config = dict(
    d_mlp=320,
    norm_place='pre',
    rope_base=10000.0,
    rope_fraction=1.0,
    tie_embeddings=False,
    init_std_o=0.0108,
    init_std_down=0.00685,
    lr=0.00607,
    lr_mult_up=0.97,
    lr_mult_down=2.0,
    grad_clip=1.0,
    decay_fraction=0.858,
    final_lr_fraction=0.1,
    doc_mask=True,
)
Each number is 500 + 40 x the weight over its row's rms, rounded and kept within 0 to 999. Layers, rows and columns count from 0. Numbers have three digits each. The size before them is the row's rms in percent of the matrix's.

# layer 4 attention value, 128x128, rms 0.166, rows 0-127, columns 64-95
096:464556520518544404494441488500523562490526490457542476470542427529514499528458521519491551504464
094:508483468522467504590422459560487486502478427549507545482500408596539521409590516517460529429507
082:574470453550472444429479513570438569463518469487518489508530495541485501538586523502566528551482
104:469602500482536585452555480470475472487494589597533489547470550459521478445513460560581489488521
093:486512531415498541516571493485575503448500535439409454484463526494484523416515529520512407449536
098:516450569532491447498429457477511554531405489531568536565509498488490509532479570485587473434436
098:516520438482401504463519553589474497458455485532462476442470439486535547525465482502554523601520
093:500453525451513455566522480512524518510487551571472508464454423550503496406415462465453600501552
093:553461524508447494502469481575571438485447495541429514506498497454478580485486488557528521465514
084:558447512445504576504533409449545478463539496568544481506513477442443487529461536518535475576501
100:437384503460516558449461426569544486446508452468564534489551443448528443500446506520448519454514
109:469593408491486534500519581491481427473525533469506455437503541558522523511452474512463477529557
090:523541476502495467524460525477439458530578519598531451601556466443547451442499489483532435470491
093:473462420556480491468544538444463472517529576510450493479487444572458548467537530464483475513471
091:502480452417525459546482485501522480554483491517514484556488476464510503453429527501529479551472
098:509554407470465472486549539503486434519525515475564534449478490529510488512441431494506521503508
097:490493523509525454434524492464546541474494569545560506519484486488474455454537529527511482500510
092:465466490547557498472499434504478517461484543550459451504482517536483481527533510525482499420550
087:437469432586540523496559519511448567566572477490554505463523504525502503490529516444453546532487
074:469523533475569434508532516519513563451462515474524469492581486467537571486528497515540469563534
088:556565483417430495494468507529547479446446467473468432511525584489549524506501449462550511523532
113:452502477483434556486464484536529446458574567493511563424469554547546574519483518526490468514528
091:495460425550490546490519572534460526488493511473469503489504446487489507516529381517463536503478
082:495517475562528482500501528506504560505512532452466490505498495558508484522494497493479423508518
087:459459524554506509508555488509455530497537511537526480463488509549542494474575520499518485466525
094:529516462499513544473547454416475540482488489539537489555549494618489473497487490429543547545511
087:541527536476509566589525571438523501499476482509473503568513507502534528508462512539524518562519
094:454479492493405443503513462491521465490472452423513457516491455515553517445474540498458482466465
085:439467516410565443497520582551489445522488596524563496522497570506560481560431558453466486497454
084:465518520488509464510478544513535514484456427514566514493536480491486474509499572528484441497571
094:441501495516506506459511525528478538465496504613524415525535498523520509494484502475474554391515
087:467461457491541484474516462559491583458435487466494538490468460448544454531528562476508555500506
085:527533547524509460525548563550535507534398538486565490485517503478448486430512477520466502435480
094:440538540499633506436514478575502500544589425548502459504474486470508528483468552475478515436530
092:567515439439498550399429414499420420521510537495481516470450478532548510438487440556414522527576
092:527580514477516471532547522525617496507482451513502458462542514487392506517441493502476515581482
096:491538562460368538487505481447495489582483561527466504607548468546540498532551512509511473494484
087:539478456509544495539459501436450480435528492475470519425530464532479479485506457525507456495500
097:554437550444551546551475527516569547431500549508510565497526540479545467469454420458453513510497
100:529536432564541503487484449521472516503492483455465474461515460490461533538510512501429515479616
088:513495504485467469533494487572501515433540527493455547456486521564391424554527504497516485490486
090:486556460498531512564560501525548500474530556447414460441514523478500457465471550444565478586551
101:543473511486475415537503513482464404489520494436443547480435590555462497491452500446483545513502
097:505479484489532540519533587470577506486500454495500544527543410445500563506548505470513523535450
094:491523455547477533544531531578511464595493501464521469455434545545474515436560402535496511515503
093:500458520548485517495585527452429475563484474518437466455440439461532466526500519454615445500436
109:458577544588557567481487554478510448524483488421466503516470494471429583550477534495463506454491
097:453463497527449524501553484491476501446493467547491465471508463504499551553499492481542450549487
106:397444477460525515501515487485525522460527543484583525468457521520410490505524444483484494494471
098:511490556478453561533546531493509530500457519571557464478504460515526585490479482522429570521545
093:595547429466446480500505531477529521492475503502530526466480573474502451531517497509464489572503
090:461547504467533484514545521459379454478521500425524490481518391612576427542515537468532440532484
089:453490546490555479456458440469517460529504526548436507554457540565443571504479417523591514502521
097:599522478415520440531472506512423433430393498462456515496517454558559436484484548545533496618519
086:469475522531485487542499502475468478484539501541483548489547527555521462452514504484478498556515
096:549524468530536484454499548452446523482520496494550427485563569496526531524539522508557479482431
091:459471535410499505581530433506539486465527445520454427546504462545484508484471450498503568447445
092:504484460593458482524531442527518441418507584518460541486493476496489499604455460522517452478451
097:516509459533460521485519495452521473513501525538543485514465469487446607514410454519527530496547
108:457501549428525485456536539525564518457485509545546511552531535526462513503543478539451418518507
096:464522511491518458519467530414511456518569512560467463491435491445480513449569461501444445504489
094:470588442514517499434494475531503478549425513455460550511531445480419503494462513557481515536555
085:499458465523499460533540492442524503512479513508497510498477514487481504520428498570518517537493
097:459432474485504533495462435504485456459512503470552582505451492489445421488450534557508548494558
127:560448513523558573546457499496483512522519481537486493529506492532499521439498488552554587490411
115:512560504454532470518539465526490551527550543529539505494493442462520571518536544520516510486444
107:597561433506520524508505473504502510532414568591488491447533509531476501481513518535417444472488
119:494482476520484422513521495522456498473481472488561512506539419467539500578536523567537435479433
114:452470501511541531475549446577475514482490478480494386505517548487462473468455491476520447446500
096:637483459509478534487483456580564550592483437471525494518529538542461503453472508472521521498512
124:481470518420497506453486459487453465491470520482501394524507510538467426489465468441489505427523
118:508490509531504488473494425581552484499418446541494459491542473526458530459440556438454450468495
115:439550526513501436456520429491547511483505475539517524511495413444529478487453467487482497557502
117:498468531501526452489495557457472415486467535509477541482532531526472450492556586479541452524536
124:450508497540573520510502553507415532515536512475471435446557539468510556486542441482584554534503
124:476500491488538484525471461535443535533497523541465484503543427478546544545524531462434496439465
102:499520561486566553502483493534483566518530530465461494484471499470404487531563455624509512496535
106:475499497468491434472369525568488488512484476508541488447490507518462478479504490493441467521525
116:513470462435487473492519477522511518497484499526430591479532526430524549480469460551461526515519
149:484496518474611573492542495564512485514456551520422477474592536564451473564480472481488539499475
128:530504460551484537430438561452526493510527455508445541502541492484470470485458459481467536453478
125:527507547447533551588532491522458485499474471519555436492555479454502460468530404487553525502491
124:519488545501499498568485493495430479576462492470493520535535460520510463514466464478471467549424
119:516467468484511489496489459369558505426465476493501534601471518424454482484495408441437552513537
110:481573501466541521519527533480510505495503534522472493469477567510531425526445440458513540501571
127:527519571448528522477519413544449488475530503507503413470426509493561541458507456432436562531464
109:476493530507512415421496484406430457527454553469443561474486477475495505483484471483475499510546
101:528463484452550502460535484553607515542430448505469555500531440462506522527441465533544534450430
125:459510548470489443562475531494505548584510500495522563488484480461495511512416440506532512517512
105:467449589479462513452468524533507503559518441488500551502533506470436440503434504577567473495476
122:520523464483496446497545565523549500567524521549499569467595554508510491540427454575497497466546
130:515506504443474490500538482470506415572490483547413542534459440482493457497495467465512578545569
125:505408554573475593490508470532453474588488441453547471459525503506461482533493436493452560513424
097:558512539459504478470477549521524500486452545532520501471503500423565437537535478490534463484597
130:526538512448503480534459472477448497449500548454492466464506441434485497488575504546477491466506
114:490485420476479487539557530542538498538528508440461491518550593543539518444455389426530506516494
104:451445513517535496490519533475477472499546510526512442522424490598513424538493521551525579429475
092:605483474533373459522529483494540474574494565492472495495476482450472501500509494476446490491524
093:572493468488483473431500496525527443548573483494396528510497468517506462463554559500548514533547
090:493447483418557468486475490429492476540522496480503511561458489500486570505471458590470541506506
089:482584463508497479554470519518471556512492523448436424430496413489478510439472515541454523502554
091:524520513490509534453471503475530564485453533450472450547535528518370436607480540526514505496447
101:490511494527473489461513507534466540462443544461523495530471485492526513476581490555572476456450
089:469514517500483470523571520482548520548436480472528447474511517539521500544536473554479469432438
090:519575536450473525483508524541573443388556465435493459456509513459475493538532418539483562546471
096:468609474455437511456492494525532556459555512506542512485499552416475503539496513468553496430519
090:531573543530498412458485457479562567522577472522514554538492505511451486573494520521521501496479
091:492550413581554459419569520500463521472558541470517447476495479519556511501515548499569468533453
088:429498487520465558436480496505413495520519555483515455535507538557419509553564479480555464515507
094:486451487466468495493539465423482461559581523484443546460508503553450435525562514459460513530498
092:421550579466516457512444436479438541474414520536485457477479524474527483480532489522513483524482
085:526482491493530501500498481548478558540539567506431492486447466502573489480532516454537389470490
079:468459500467465488538477473496486539564384512508497510465494519495558516560531513513507538449430
099:439586550429480488510574476564473502464482588482528517501499526544458478477558435546515531386479
079:511486526491507502480494471478496510503542487507493438394490504495461485517507488490426499518564
087:519462546522534528422424577508493495520472482515566501517527505470488498607517547501451526485544
103:473512545549580444437452393496493508514461490470504507538466465468460513481566469516505540492505
092:504510508490489489501494482496474500488475529485484516548533442514473494514457547556505489535520
094:535471516534475456561490490459539471558490516479523463517467491468521473468440553469417468474545
093:490480509556533558474556490508434473500530504453527491461431593503518480404509468509516523465491
086:496472577568561568451530533569526514504584539518529515558543507420466567486476510572456536501481
090:502459497487434552511530522482445483525509509453551509478489423418586526522487575453532499447504
102:471505435471438486523511526472562485497464472600472481537480392448487546496519494567516478576537
085:568430469488493493458433499499476512499520512524499459511517532499554493507469438516496489532446
100:464566532490508475428554544489488501498535453476585536456532441464512586509522440479475433523517
087:519435474543514515474453511470485496445499484529509478504466495479454428512467489506527537434513
094:446432520475559494436492499534467534463523488548501461586566506453513572440490538557532548498450
098:465520513565522479470459480472457399506481506488466529450553529474540519500506469514499469566458